python train.py --n_layer=8 --d_model=256 --n_head=2 --n_kv_head=2 --head_dim=128 --d_mlp=704 --vocab_size=3132 --activation="swiglu" --norm="rmsnorm" --norm_place="pre" --norm_eps=1e-05 --positions="rope" --rope_base=500000.0 --rope_fraction=1.0 --qk_norm=false --attn_scale=0.0884 --bias="none" --tie_embeddings=false --parallel_block=false --init="trunc" --init_std_qkv=0.0251 --init_std_o=0.00628 --init_std_up=0.0251 --init_std_down=0.00379 --optimizer="laprop" --lr=0.00127 --lr_mult_qkv=0.5 --beta1=0.9 --beta2=0.95 --lr_head=0.00552 --warmup_steps=210 --schedule="wsd" --decay_fraction=0.593 --decay_shape="linear" --final_lr_fraction=0.05 --batch_tokens=65536 --seq_len=2048 --doc_mask=true --train_tokens=396600000 --steps=6052 --dataset="wikipedia_en"
Each number is 50 + 15 x the weight over its row's rms, rounded and kept within 0 to 99. Layers, rows and columns count from 0. The size before them is the row's rms in percent of the matrix's.

# layer 4 attention output (transposed), 256x256, rms 0.0427, rows 148-202, columns 0-63
092:74 52 45 51 15 55 26 00 48 38 34 66 56 56 39 50 33 55 33 41 48 63 48 39 46 43 75 27 31 36 38 56 28 60 30 43 46 48 37 44 62 50 48 46 64 37 42 51 51 47 50 71 21 32 60 46 44 57 47 31 45 68 38 61
108:42 50 45 66 45 60 56 45 50 33 34 84 50 60 39 54 57 45 36 47 37 50 47 43 32 58 66 09 49 44 45 65 33 48 62 54 27 37 41 43 50 45 47 45 52 44 39 57 36 63 23 67 51 53 57 55 32 60 63 76 57 34 79 62
092:53 68 49 61 48 73 15 77 48 99 56 47 47 44 67 46 76 36 39 49 38 73 50 55 49 55 83 50 41 60 29 34 79 52 60 51 48 23 30 44 45 24 56 55 44 69 60 59 53 15 25 53 39 51 27 62 71 53 59 48 47 56 61 57
108:47 59 38 60 33 36 24 50 55 15 25 49 62 48 44 64 47 46 53 65 55 37 54 49 64 59 64 57 44 18 51 30 00 66 57 51 59 69 44 75 60 43 53 56 58 42 59 42 34 26 62 52 69 46 37 53 52 42 39 73 46 58 37 63
088:50 60 53 29 59 38 32 38 55 24 62 66 46 79 50 55 60 60 55 65 75 65 48 53 56 49 69 37 27 48 42 42 40 38 71 75 41 41 66 56 57 42 62 48 39 48 50 78 49 37 35 77 23 61 44 46 44 63 48 50 50 45 49 31
100:69 51 41 39 51 45 30 68 62 18 49 71 57 32 29 39 77 49 57 57 48 61 37 40 29 64 59 66 46 49 54 52 28 76 55 38 36 70 59 36 52 57 64 54 44 73 57 57 40 33 51 61 69 66 36 52 60 33 50 44 51 78 69 46
101:43 50 55 54 42 50 44 74 51 99 44 30 42 54 61 64 85 54 73 37 17 56 26 71 60 56 33 41 45 50 57 47 62 69 43 40 51 55 40 54 52 52 45 37 63 49 45 33 56 47 52 61 90 49 31 61 61 73 62 46 47 46 27 60
107:39 52 71 55 54 53 33 39 65 64 48 28 64 47 55 37 46 58 50 34 47 35 55 56 36 71 47 38 53 18 47 33 58 38 51 66 36 45 56 61 64 36 39 49 24 28 49 42 48 33 66 76 65 28 53 44 29 84 46 38 48 49 37 28
100:36 48 42 40 45 21 32 43 61 62 34 54 72 51 57 32 31 32 79 39 72 57 73 63 55 43 60 49 51 60 55 31 44 46 44 16 65 47 38 23 50 59 46 72 40 46 51 34 46 13 24 59 50 41 22 60 65 37 45 45 32 43 58 66
088:56 52 62 40 62 44 63 86 37 58 32 54 26 68 59 66 74 31 35 67 78 51 42 37 54 52 61 59 43 37 58 37 58 40 51 46 45 39 46 57 70 69 53 40 64 68 62 69 60 45 53 53 42 47 33 65 28 37 56 63 44 79 33 45
102:72 55 56 18 38 63 80 58 41 61 65 55 38 55 30 74 90 66 48 26 53 46 45 34 35 19 55 50 45 52 49 77 31 44 69 41 41 42 46 42 68 45 43 36 52 71 31 53 33 89 51 91 63 34 36 25 50 60 56 39 76 55 46 72
091:50 63 55 65 44 55 49 60 34 35 39 34 30 45 48 49 45 46 46 65 24 55 43 60 56 51 26 70 55 67 53 50 37 39 56 51 54 50 40 74 64 49 45 74 49 36 45 62 29 39 39 52 56 68 49 41 52 67 68 49 71 29 40 52
096:31 47 51 51 50 49 61 65 43 33 44 38 37 19 57 51 80 59 62 55 62 44 32 53 73 63 51 33 42 43 38 72 89 30 63 32 65 57 58 30 72 42 36 78 69 32 38 58 59 40 44 54 69 43 70 50 56 42 63 59 59 19 60 55
097:28 60 40 59 53 44 59 28 56 35 45 71 26 51 59 36 34 45 71 38 73 46 45 83 35 50 43 44 65 28 38 48 37 48 58 29 56 50 48 46 58 63 62 43 57 64 43 57 45 51 36 61 85 57 65 47 81 62 83 55 50 45 76 45
108:56 48 41 26 54 50 58 33 54 47 52 25 50 52 42 43 43 57 44 49 57 37 61 50 38 43 52 71 56 76 44 38 21 41 52 42 56 37 48 50 58 45 70 45 40 58 68 67 57 47 39 50 56 43 42 39 25 50 56 50 55 56 44 52
102:65 62 41 70 24 50 79 43 47 42 41 64 19 65 69 73 69 41 46 39 37 33 36 40 34 56 30 24 50 52 35 70 46 27 14 54 29 52 55 50 46 54 50 33 46 62 40 41 17 61 62 42 82 67 68 56 48 60 62 70 69 69 48 52
103:57 37 44 65 49 50 43 45 49 23 61 59 55 25 52 70 64 38 48 63 11 43 42 50 48 56 26 45 26 44 48 57 24 52 40 36 67 56 35 69 57 41 26 52 74 44 57 63 35 66 53 45 67 55 53 54 48 78 72 79 61 49 45 61
098:58 60 55 25 42 52 63 70 30 57 70 59 45 30 52 57 65 60 57 57 25 82 35 26 62 54 14 77 24 66 53 33 38 44 73 55 66 57 44 35 69 40 47 81 69 51 34 53 45 39 58 62 55 70 33 45 81 51 49 36 53 55 32 61
099:37 50 52 85 81 45 54 55 51 84 60 64 55 46 85 46 42 52 54 72 14 75 73 53 33 71 67 49 32 32 50 45 49 63 44 71 62 47 35 47 48 48 54 57 55 38 52 52 56 64 75 58 10 63 73 50 35 67 49 42 42 47 55 52
095:41 45 44 68 67 34 34 82 65 55 22 44 51 58 40 54 32 43 45 55 88 48 76 63 39 53 62 40 62 18 44 60 44 45 55 49 56 46 31 50 21 62 50 32 63 47 72 43 54 46 69 50 45 41 57 55 38 33 44 49 41 54 67 51
102:37 53 28 41 65 43 35 51 48 23 56 61 67 47 44 50 33 32 49 62 97 50 82 58 59 42 50 48 46 31 50 53 08 72 55 45 35 55 46 37 10 55 53 41 31 31 66 42 43 36 20 29 45 61 50 73 28 58 55 60 26 50 61 64
105:61 48 59 32 32 42 45 36 53 92 52 42 50 52 28 59 55 61 29 48 22 56 33 51 57 70 85 78 64 51 56 62 07 82 56 57 51 20 60 31 39 57 52 00 28 42 44 29 40 93 45 32 66 41 65 37 61 78 39 53 55 65 49 43
096:32 61 62 50 62 59 57 22 70 52 40 53 44 74 56 39 82 48 56 48 45 28 53 48 29 53 42 26 65 00 48 75 53 33 41 54 52 41 65 73 59 68 43 38 40 55 60 32 61 73 86 51 59 59 91 58 31 77 48 66 36 54 43 48
096:52 39 24 44 12 36 54 92 29 60 35 36 23 53 52 54 36 37 46 45 66 60 34 59 37 53 20 74 64 41 43 42 78 51 45 51 53 37 59 51 57 60 40 56 47 60 57 57 29 63 65 79 73 62 50 55 58 61 65 47 53 52 62 50
095:42 44 43 55 41 43 37 08 65 47 56 31 46 61 59 42 78 56 53 42 45 36 36 79 41 60 42 66 69 34 30 55 00 63 51 64 51 48 61 50 34 62 68 47 48 61 55 37 44 34 77 39 72 37 55 41 41 56 29 54 33 69 53 06
085:52 31 65 84 51 61 83 33 56 48 71 35 60 47 63 54 53 42 74 33 40 52 46 49 46 64 49 35 71 64 42 58 73 39 12 39 36 52 56 50 48 34 61 53 51 54 57 30 61 48 52 59 69 51 36 65 68 39 72 69 45 88 31 48
102:50 59 46 60 51 47 52 48 49 49 35 59 46 68 56 63 51 48 38 14 57 53 37 32 36 46 41 64 41 36 57 35 48 63 32 41 62 77 30 59 69 54 50 59 63 76 70 45 57 38 52 41 61 59 15 57 64 62 59 57 72 31 58 70
098:79 66 45 53 61 44 54 44 53 44 45 41 62 39 62 67 33 60 48 44 69 30 36 28 46 41 69 65 63 75 58 54 34 87 36 48 40 51 51 24 58 43 57 39 37 33 41 30 38 78 63 11 41 56 60 57 30 49 42 42 65 63 63 52
089:65 61 50 35 57 43 54 50 56 42 57 46 37 47 67 46 45 58 77 22 38 38 48 23 39 65 15 64 55 37 67 50 69 51 34 49 51 67 68 10 65 52 37 78 32 53 54 45 40 41 49 41 60 50 42 49 97 67 58 40 62 63 66 57
105:70 53 70 43 58 57 58 69 48 52 36 54 42 50 41 75 18 35 75 36 64 28 47 41 48 30 78 33 77 52 47 28 75 40 35 51 56 54 53 31 51 51 39 63 33 61 62 54 44 35 43 57 20 43 42 51 63 27 53 54 52 49 40 57
111:43 77 41 27 54 27 27 31 74 39 39 64 72 58 52 49 47 49 47 58 84 33 61 67 84 37 48 22 58 74 40 52 64 46 38 44 62 53 43 21 39 60 40 51 35 33 26 26 66 46 43 42 39 57 59 39 37 45 51 47 40 73 26 66
099:24 42 53 55 52 58 43 26 65 46 17 49 40 68 31 41 50 44 55 47 46 67 68 55 38 84 60 46 55 26 50 70 51 42 44 70 53 38 52 55 52 68 54 33 52 48 27 42 33 17 53 52 60 66 60 58 35 50 39 57 27 48 66 54
104:47 46 55 62 33 28 44 43 28 71 74 36 56 43 64 57 79 61 45 66 51 32 36 53 61 41 37 71 45 99 54 49 68 51 54 53 54 46 46 50 66 36 49 81 43 27 39 51 54 64 52 01 50 59 37 33 56 87 50 44 63 49 37 51
101:40 47 36 53 43 50 57 63 36 48 45 64 41 51 53 53 65 52 30 55 54 59 41 58 38 29 58 47 11 58 50 53 48 50 73 61 62 46 58 58 57 45 27 66 41 50 60 70 52 84 28 60 37 53 69 49 16 63 67 59 40 37 44 63
098:47 55 58 58 44 52 39 42 81 48 75 49 75 68 50 28 58 54 57 45 37 58 53 41 38 70 72 24 59 82 64 29 10 38 37 39 48 35 46 28 27 56 59 11 50 51 46 51 31 70 31 23 65 61 37 53 62 19 37 49 33 63 54 45
101:65 51 41 47 50 52 50 80 61 14 21 40 62 58 28 78 25 45 26 75 85 41 52 44 37 30 43 35 32 32 36 86 67 53 39 53 51 73 54 38 17 42 42 59 57 33 81 51 55 48 52 55 47 62 48 48 54 40 50 60 53 55 39 63
102:52 48 59 22 73 40 59 69 57 03 59 47 50 46 50 39 57 47 66 45 40 36 67 59 70 72 15 55 44 36 57 28 40 41 59 37 48 59 46 56 61 66 23 40 67 26 38 50 33 26 87 74 36 50 32 49 59 54 35 37 38 50 55 34
088:46 56 62 58 64 44 37 66 57 69 62 40 57 53 60 59 69 44 44 67 55 33 75 59 32 34 42 23 62 55 36 61 55 42 34 52 77 41 26 53 41 33 68 44 54 73 47 47 61 55 44 56 53 43 45 57 31 27 55 83 39 57 50 54
101:62 55 72 52 60 56 27 49 77 50 52 32 77 45 49 38 86 44 74 41 17 65 89 40 53 66 75 32 39 44 45 47 45 43 58 51 57 45 53 57 52 39 48 39 64 50 51 36 37 45 36 62 33 57 47 64 47 45 52 59 63 46 44 47
095:49 53 46 44 25 72 54 41 69 22 75 26 38 49 59 44 36 42 47 51 32 32 57 54 64 46 41 44 11 43 52 31 35 42 39 59 50 42 67 64 44 22 43 59 44 22 56 37 54 49 35 61 62 36 68 73 27 58 63 68 27 57 37 46
088:44 69 43 81 23 74 49 61 60 57 60 47 52 44 70 31 42 39 51 56 27 48 45 72 55 62 58 29 41 35 40 50 50 36 53 53 67 55 21 76 33 53 52 60 73 49 33 46 42 37 72 64 37 26 58 48 30 48 46 58 39 70 45 29
100:76 55 57 23 60 38 47 74 47 22 37 27 40 59 31 32 36 59 37 53 87 51 56 32 36 47 27 80 59 64 58 16 27 27 69 54 69 52 54 47 54 60 49 49 48 66 60 69 35 38 48 46 51 37 16 37 64 40 42 34 58 59 52 51
102:51 61 19 46 29 51 32 63 60 27 40 38 65 35 30 78 35 47 56 40 66 48 43 45 71 48 32 68 46 23 58 75 55 67 30 47 56 60 60 45 55 49 49 49 25 58 44 28 51 48 11 67 71 37 43 50 62 34 55 48 62 58 51 56
097:48 46 49 56 52 51 40 62 53 41 44 56 69 44 59 34 39 40 67 27 47 60 41 50 51 74 33 36 57 36 48 37 59 50 39 53 43 51 46 45 49 49 46 70 46 34 49 41 44 35 69 76 43 39 71 62 16 36 52 23 64 60 48 54
092:47 58 55 45 57 23 16 18 80 92 31 38 58 64 41 75 71 60 46 43 43 62 41 46 61 50 45 45 30 33 49 59 25 46 58 63 56 60 50 38 45 61 45 67 48 76 61 41 55 34 32 65 48 44 37 44 99 71 31 61 57 52 24 58
110:44 63 39 22 57 53 71 34 34 32 54 49 46 59 30 38 62 75 45 37 84 51 32 35 56 58 30 04 39 12 31 62 33 39 31 62 37 47 58 38 43 53 33 25 38 60 27 63 57 24 48 58 27 34 29 34 57 61 48 32 69 47 33 36
093:54 51 58 58 57 32 43 16 34 66 58 71 45 35 44 53 80 35 46 37 51 33 29 63 38 36 31 30 26 38 52 41 87 44 70 53 54 46 55 46 58 37 53 69 17 60 69 57 75 38 52 79 69 47 54 45 35 65 35 36 68 46 22 48
090:59 48 43 67 51 62 30 07 76 57 59 64 52 38 35 12 52 54 45 53 06 69 54 46 57 62 52 43 42 73 44 34 46 57 62 75 37 65 37 42 49 43 68 51 46 68 35 38 34 45 56 59 34 46 50 78 39 25 36 65 43 57 75 39
100:57 57 48 43 61 53 27 80 56 12 45 63 77 40 28 57 56 56 55 45 52 29 67 56 35 44 22 55 53 58 57 64 39 60 48 32 36 70 51 39 46 37 42 78 44 58 49 71 36 57 58 41 42 50 34 57 84 62 43 55 53 51 49 57
086:87 35 45 34 46 66 62 78 65 38 46 57 27 52 41 49 37 42 40 61 27 63 45 26 52 41 55 46 41 42 38 57 62 57 37 34 38 69 26 46 20 47 53 40 53 45 63 31 69 53 66 48 31 38 64 49 38 14 58 48 57 55 70 65
104:47 43 33 67 66 36 37 45 59 37 65 86 62 52 70 55 68 48 67 46 52 61 38 54 60 57 31 43 35 32 45 55 27 70 44 51 55 47 50 47 46 38 48 54 48 63 42 49 21 56 70 59 37 67 48 73 22 50 82 62 58 44 52 36
105:51 31 45 31 58 39 39 37 43 20 71 63 49 29 30 62 42 49 35 65 43 48 43 39 49 32 28 63 53 60 45 90 20 74 62 57 58 38 52 52 56 66 33 55 61 61 51 50 45 60 38 57 11 66 51 56 32 33 55 63 43 15 63 55
098:30 44 43 46 41 57 51 36 57 79 57 58 53 42 27 45 55 65 40 31 61 59 47 48 54 48 63 33 41 54 44 75 54 72 40 45 43 47 52 34 82 49 40 19 41 62 29 39 54 85 23 53 48 50 64 46 27 67 71 53 56 59 44 62
096:36 25 48 29 44 21 47 69 46 47 36 27 49 43 41 69 14 48 65 64 81 56 27 68 46 53 55 82 62 24 49 29 63 72 54 34 53 40 50 39 44 57 63 52 60 47 62 58 69 49 25 73 66 47 46 50 57 58 39 52 44 57 62 41
090:42 51 65 44 44 60 53 17 54 38 43 64 53 55 27 42 52 46 33 48 67 47 45 42 47 22 81 29 64 67 55 64 41 61 35 30 27 44 74 49 26 32 39 44 57 48 82 57 61 61 39 33 64 51 58 66 99 39 44 40 50 57 24 60
# layer 4 attention value, 256x256, rms 0.0232, rows 149-202, columns 0-63
110:55 40 38 27 44 49 49 44 55 31 56 88 32 68 67 92 36 44 48 42 49 35 52 43 43 44 62 50 35 68 29 22 66 59 39 13 53 46 34 71 23 19 41 63 67 27 58 64 66 50 51 56 58 33 55 61 50 69 66 58 45 45 39 11
091:33 56 71 36 58 97 45 55 57 49 48 61 41 70 61 62 48 29 46 69 60 46 51 76 29 74 44 46 10 26 60 52 52 51 59 38 92 55 32 45 33 60 34 68 41 65 58 56 38 36 64 39 44 45 24 37 44 58 56 60 63 57 64 35
112:54 43 52 49 18 45 39 65 88 70 62 39 39 47 27 38 45 33 49 63 61 45 41 41 54 71 69 33 82 12 53 53 27 40 72 39 68 29 45 65 61 47 49 66 55 58 30 43 46 52 48 60 33 66 54 15 43 29 69 38 62 30 66 61
088:27 64 61 45 32 46 60 36 41 60 28 73 24 84 65 67 78 69 66 70 26 24 57 56 54 79 71 15 68 46 30 73 60 68 58 46 58 46 33 71 37 24 55 62 54 53 58 54 42 46 24 70 35 54 49 43 54 28 46 37 86 52 35 47
102:66 30 31 26 40 62 46 42 63 45 71 52 44 45 49 71 55 49 62 45 44 40 34 65 37 71 65 62 47 62 40 28 45 51 33 38 29 60 59 56 69 44 51 63 69 68 62 44 58 63 36 70 63 68 33 29 46 60 51 63 62 67 46 41
104:25 81 79 52 57 40 48 59 50 35 71 51 26 58 56 57 76 40 44 49 59 45 45 68 50 36 62 45 51 37 89 46 38 57 28 64 64 41 54 37 77 53 80 54 67 55 66 38 66 45 43 46 63 38 55 37 44 64 40 41 29 38 55 43
115:45 38 31 45 51 37 41 55 63 28 49 67 73 44 48 45 28 54 43 43 55 43 59 46 48 55 47 34 64 28 51 55 50 78 46 55 19 52 51 57 49 56 68 47 48 41 51 53 64 59 66 56 58 63 43 83 48 47 31 30 32 57 42 42
101:54 57 45 42 43 51 58 49 65 37 42 52 53 35 61 51 22 16 55 25 51 60 50 31 55 80 53 41 43 27 65 31 26 60 44 27 82 44 68 65 31 73 77 29 62 53 52 62 85 49 55 80 74 62 41 42 47 35 68 56 55 51 45 45
089:35 58 62 43 59 49 55 62 53 51 65 60 50 42 35 53 60 74 37 71 56 58 20 34 75 49 46 46 56 18 57 48 27 20 61 31 58 37 53 66 58 77 80 60 40 58 52 50 24 54 64 42 63 74 51 43 42 39 49 26 45 52 49 56
102:42 40 39 38 47 60 46 39 35 39 48 43 29 37 69 34 61 55 30 34 45 56 59 31 37 20 51 73 24 56 38 70 50 71 56 52 33 33 40 49 74 47 46 56 52 49 63 43 54 76 49 49 71 39 49 41 40 71 61 44 64 56 54 18
090:71 69 39 54 44 53 30 48 70 31 62 58 32 62 50 60 81 55 37 50 39 47 64 55 39 43 48 24 65 37 52 68 67 43 71 68 57 66 49 40 62 27 32 51 31 35 61 73 57 34 39 64 62 46 45 23 46 63 59 44 52 89 46 27
094:59 66 73 65 65 50 43 35 44 74 47 52 41 55 65 56 62 39 75 48 32 63 22 42 39 71 51 47 26 38 80 46 78 30 67 36 49 42 59 23 49 37 64 62 62 51 52 63 50 42 64 07 60 44 82 42 47 34 49 13 86 48 39 69
100:37 62 78 42 51 25 32 26 45 66 47 80 57 25 40 71 36 57 58 46 37 38 45 29 59 40 50 62 64 30 72 36 47 66 36 55 57 40 76 46 59 70 45 46 56 47 55 42 59 63 33 48 35 16 57 27 61 54 72 75 86 73 39 49
108:42 42 39 07 63 41 57 46 49 43 55 39 56 36 41 57 22 51 63 49 60 63 64 56 47 29 36 73 59 50 43 36 45 92 53 34 60 53 60 57 43 84 42 33 43 22 73 87 55 48 21 74 41 66 37 38 43 47 64 59 09 42 64 68
105:72 40 53 52 51 32 59 50 59 15 40 63 38 71 52 46 59 50 33 42 53 49 41 25 66 36 58 47 72 55 64 76 45 54 63 51 37 55 42 47 57 28 55 46 60 58 35 23 31 64 53 37 56 54 61 51 51 73 46 73 60 37 24 51
107:40 53 61 39 33 36 59 58 65 55 83 48 30 50 31 61 43 45 25 33 44 48 58 28 33 51 40 56 55 46 49 54 55 46 37 71 28 53 31 24 45 36 54 32 54 40 48 63 56 48 70 47 55 64 73 24 47 53 43 69 64 73 73 86
099:54 56 56 44 44 72 42 56 17 48 52 31 62 75 70 50 65 70 47 48 50 79 41 47 24 73 44 53 33 35 65 23 18 62 47 50 40 45 34 31 96 37 52 48 74 40 46 69 41 31 46 73 50 38 31 32 54 11 29 15 54 70 21 56
099:53 48 34 45 57 44 31 56 48 53 48 61 51 43 49 52 50 45 67 69 46 70 44 50 40 64 75 59 21 44 57 29 50 45 62 41 61 58 45 32 49 43 49 45 59 39 40 52 43 56 62 67 17 50 44 53 49 64 37 63 45 60 69 59
096:44 22 57 57 60 40 50 74 60 54 52 25 45 50 78 48 58 58 70 59 67 43 38 68 80 47 57 76 36 42 61 49 26 41 40 26 74 52 47 50 39 40 47 45 20 48 37 33 46 59 36 68 40 39 75 48 47 95 67 80 17 51 53 32
101:33 44 51 51 32 55 45 61 57 37 61 29 40 58 56 49 48 53 33 74 62 40 70 24 75 27 59 77 57 58 48 53 45 28 53 52 51 49 39 65 00 62 39 59 40 33 36 17 69 39 82 47 39 35 21 59 48 53 60 52 37 58 44 47
109:59 36 08 48 38 64 66 72 78 52 57 38 42 69 48 22 31 47 13 25 50 56 68 53 50 42 77 54 53 46 39 48 52 99 21 18 39 49 51 52 26 38 48 66 35 43 60 27 47 49 80 59 52 28 31 50 47 74 41 64 45 40 58 46
098:37 40 27 30 71 74 39 12 37 55 09 66 55 48 53 42 46 43 61 74 46 23 65 35 71 33 54 69 75 23 66 53 49 49 65 58 36 60 55 60 67 31 53 51 44 40 32 47 53 63 67 44 35 48 74 54 53 78 32 43 33 39 51 61
097:50 46 59 47 40 44 56 75 52 45 58 60 13 50 75 23 73 63 46 42 63 55 44 49 32 37 49 58 58 55 47 39 64 43 29 07 69 58 63 45 66 52 63 71 48 57 43 58 17 64 76 46 61 40 74 53 49 53 49 59 55 77 45 30
097:70 27 25 64 20 51 61 24 53 79 50 63 32 33 51 76 11 34 31 33 45 23 62 73 50 46 62 57 76 40 46 54 45 69 34 65 37 45 79 41 38 56 56 43 42 50 55 15 48 51 64 41 40 45 47 61 52 46 46 67 36 72 24 42
086:35 48 37 42 74 56 76 54 61 44 34 53 67 53 54 47 39 18 62 62 46 38 39 30 35 42 60 74 62 48 60 39 81 62 27 43 49 60 72 43 45 53 55 37 35 65 29 38 38 57 77 68 68 25 43 31 49 48 55 38 48 67 31 57
101:30 56 44 54 42 03 45 71 48 42 35 53 45 32 26 52 59 52 19 37 58 56 39 45 26 44 29 66 74 30 43 58 43 53 61 71 62 59 48 59 45 65 49 52 55 59 30 44 57 41 42 57 63 74 47 41 48 47 30 58 45 27 53 72
100:53 62 30 61 58 48 56 74 30 51 68 44 48 71 75 71 64 69 60 41 47 62 52 38 52 18 51 51 63 36 38 30 47 42 58 46 60 36 26 41 58 45 48 48 41 44 55 37 54 35 33 31 50 47 42 84 55 70 54 49 60 25 72 59
089:32 32 55 48 64 43 58 56 41 16 65 45 41 33 71 44 57 51 50 12 40 37 40 41 32 54 33 76 40 35 87 49 72 55 41 78 42 55 59 42 64 77 58 45 70 51 47 46 70 63 59 55 57 61 33 52 56 55 70 64 38 60 75 59
107:41 20 46 40 53 27 53 53 70 40 45 47 61 56 30 70 47 19 39 36 39 64 55 27 48 39 21 54 83 29 57 63 59 40 67 29 79 62 43 33 59 59 39 58 31 50 29 80 62 45 53 34 44 43 59 28 55 35 69 67 63 49 42 52
112:46 64 29 67 55 46 38 42 63 65 45 41 38 50 61 06 51 52 60 78 51 62 71 43 63 45 51 40 77 60 50 50 57 55 62 72 48 58 22 35 36 49 32 38 70 69 46 52 77 39 43 34 43 42 46 63 49 36 47 47 44 44 33 66
101:42 55 45 37 50 49 39 50 64 37 34 57 19 38 48 49 49 43 69 69 49 32 59 43 48 58 50 69 60 68 77 68 61 42 30 30 74 63 49 73 31 44 59 56 87 43 52 41 46 49 34 53 49 40 41 57 49 63 40 54 48 40 44 62
105:51 75 57 47 57 57 57 56 41 40 40 68 34 57 69 80 78 75 50 33 46 50 57 77 36 18 51 42 32 44 29 66 49 73 49 84 63 68 40 26 36 37 59 51 53 52 77 54 65 41 35 43 63 38 53 50 46 55 23 31 63 48 60 58
102:46 57 53 44 54 19 44 81 26 35 58 43 55 82 58 99 51 41 25 28 37 74 33 40 36 42 76 54 45 42 21 39 38 66 62 51 50 34 52 53 26 24 47 57 29 57 37 65 42 39 50 49 36 52 53 68 46 35 43 52 36 50 37 53
098:25 36 69 37 36 62 72 57 86 34 56 66 43 75 27 71 25 69 67 51 68 36 75 39 46 77 44 57 30 80 46 19 40 62 27 26 54 55 57 62 62 34 59 52 62 39 31 43 53 45 55 49 44 42 32 52 52 27 69 74 42 25 56 63
098:31 48 30 54 40 59 54 76 55 28 54 20 51 58 45 39 63 53 40 90 53 37 43 49 48 63 37 67 49 48 41 58 80 18 47 61 51 82 09 61 29 32 38 59 45 48 59 53 48 41 54 32 44 48 41 62 56 58 47 37 45 43 63 59
105:55 40 53 50 75 61 62 54 43 27 62 28 36 59 67 39 61 49 57 59 45 30 77 79 38 26 25 38 45 34 58 34 54 40 75 54 40 28 43 52 62 68 33 42 49 52 60 49 53 44 48 43 63 62 61 47 55 35 43 14 32 73 50 44
085:32 68 57 55 54 43 36 36 59 69 70 45 50 69 46 85 49 56 25 83 58 35 57 51 44 34 20 62 39 55 68 54 67 73 52 36 70 43 31 40 43 36 68 28 52 63 42 62 74 40 51 53 74 77 64 33 37 44 75 60 48 20 42 50
099:63 27 58 39 66 81 45 69 73 56 60 76 56 48 63 41 19 69 78 49 53 41 89 40 23 67 43 55 50 63 58 52 45 44 62 41 29 45 44 57 41 58 36 51 40 45 81 48 70 47 48 62 39 71 40 45 42 44 30 58 55 32 37 70
094:24 59 75 43 42 37 57 36 55 39 53 37 78 60 33 66 39 44 46 51 54 46 28 53 84 41 34 35 63 27 74 49 20 61 51 43 33 40 43 61 58 33 65 66 46 39 25 52 50 55 44 63 30 34 62 76 54 31 59 35 36 68 58 53
089:37 26 73 71 54 34 53 25 47 80 73 67 57 79 51 52 13 44 43 79 69 56 49 53 30 44 52 53 50 35 55 41 45 57 45 37 42 27 35 38 57 37 62 43 24 53 51 42 29 53 68 65 32 55 68 44 58 51 67 66 50 36 36 53
103:74 38 44 69 37 41 65 35 51 31 45 28 37 62 43 53 56 75 72 50 52 68 48 59 44 61 16 38 51 57 54 53 19 49 66 21 40 67 62 76 60 62 20 54 22 37 72 35 40 54 57 50 64 49 41 45 55 46 69 66 38 37 81 37
106:58 31 71 62 47 46 50 67 70 65 83 15 37 41 34 39 45 32 42 57 55 28 45 61 35 54 47 73 44 07 72 58 56 26 27 49 54 54 68 74 64 44 68 74 47 59 50 45 56 68 41 57 44 52 39 29 57 48 77 41 44 57 48 63
099:78 46 77 44 49 53 64 50 61 59 59 46 50 63 63 30 60 00 47 41 48 78 52 64 39 63 64 53 60 39 50 42 46 72 70 54 72 40 62 53 78 65 60 41 48 52 44 55 67 56 63 38 28 70 24 54 44 45 72 51 37 84 42 65
094:33 45 34 64 56 33 14 48 89 44 30 48 12 33 55 39 38 46 00 62 36 64 58 51 65 52 53 69 45 35 65 61 38 64 58 50 51 63 32 49 35 75 79 46 47 64 52 40 71 53 81 56 29 54 28 57 49 61 59 55 59 41 41 35
117:66 57 31 76 48 57 64 39 60 77 66 41 24 57 65 57 42 66 53 63 49 35 80 34 38 66 40 47 66 45 33 66 45 59 27 64 45 68 48 58 57 28 32 32 28 50 48 63 48 71 50 25 50 73 43 45 57 31 45 57 50 56 50 52
094:63 49 38 76 55 23 40 18 29 72 55 78 70 51 55 56 67 29 26 50 38 43 32 45 40 58 59 66 56 47 36 61 42 82 63 66 46 32 60 51 60 45 74 38 31 53 39 55 47 62 37 44 33 73 49 37 46 34 27 31 68 50 48 57
091:86 61 23 41 57 65 36 45 50 52 29 72 66 35 31 59 52 37 74 37 64 46 48 57 40 50 53 13 30 84 11 28 57 51 69 45 25 62 48 54 50 68 50 37 31 58 67 43 46 57 60 64 51 54 26 63 40 35 52 87 75 43 67 48
101:30 36 64 42 44 67 60 63 52 53 72 58 41 52 50 59 35 72 50 27 53 29 52 70 27 58 49 54 59 47 39 31 43 25 46 44 57 60 28 24 43 59 42 35 54 36 48 65 67 59 41 51 48 60 60 20 50 59 86 64 30 42 34 24
092:72 40 56 43 44 49 49 58 37 69 46 18 23 75 37 52 42 68 59 32 46 63 52 40 44 36 29 49 30 70 33 02 48 42 45 46 35 52 39 55 65 34 15 26 67 41 42 34 30 41 59 29 46 42 71 52 48 52 28 63 67 61 69 59
102:56 55 50 46 45 52 40 66 35 64 40 75 46 48 54 67 79 19 55 54 37 60 53 15 34 32 46 49 63 29 28 65 48 34 39 74 48 47 54 22 42 43 37 59 60 55 24 20 48 44 44 64 26 67 24 61 40 55 42 60 59 69 09 60
108:69 55 46 24 55 58 56 35 58 32 51 24 54 59 43 72 70 69 26 53 45 65 56 68 57 37 56 46 38 39 37 54 45 43 67 70 58 53 44 58 74 17 29 46 51 66 61 76 55 41 35 38 57 37 50 76 48 65 46 51 77 63 51 54
097:59 58 26 62 48 33 61 73 48 72 44 51 35 54 50 53 56 41 44 19 63 33 60 56 19 35 78 60 63 39 55 23 52 59 35 77 46 60 68 50 38 41 23 61 38 57 44 47 75 67 31 30 60 45 38 63 43 58 33 59 49 79 74 57
098:45 32 40 43 35 38 47 82 60 50 50 52 45 38 51 59 33 38 71 59 50 47 66 78 61 54 61 54 73 40 57 55 37 56 32 46 53 29 63 62 33 65 62 62 48 56 52 49 33 56 45 41 52 33 40 70 54 52 66 29 66 59 75 28
092:16 66 54 60 59 52 49 54 36 43 67 38 55 20 39 26 38 44 49 21 59 43 41 51 75 65 77 30 71 76 52 74 50 71 54 91 47 53 79 69 45 54 39 49 47 46 24 56 67 60 41 42 56 35 47 48 55 47 75 56 87 34 70 67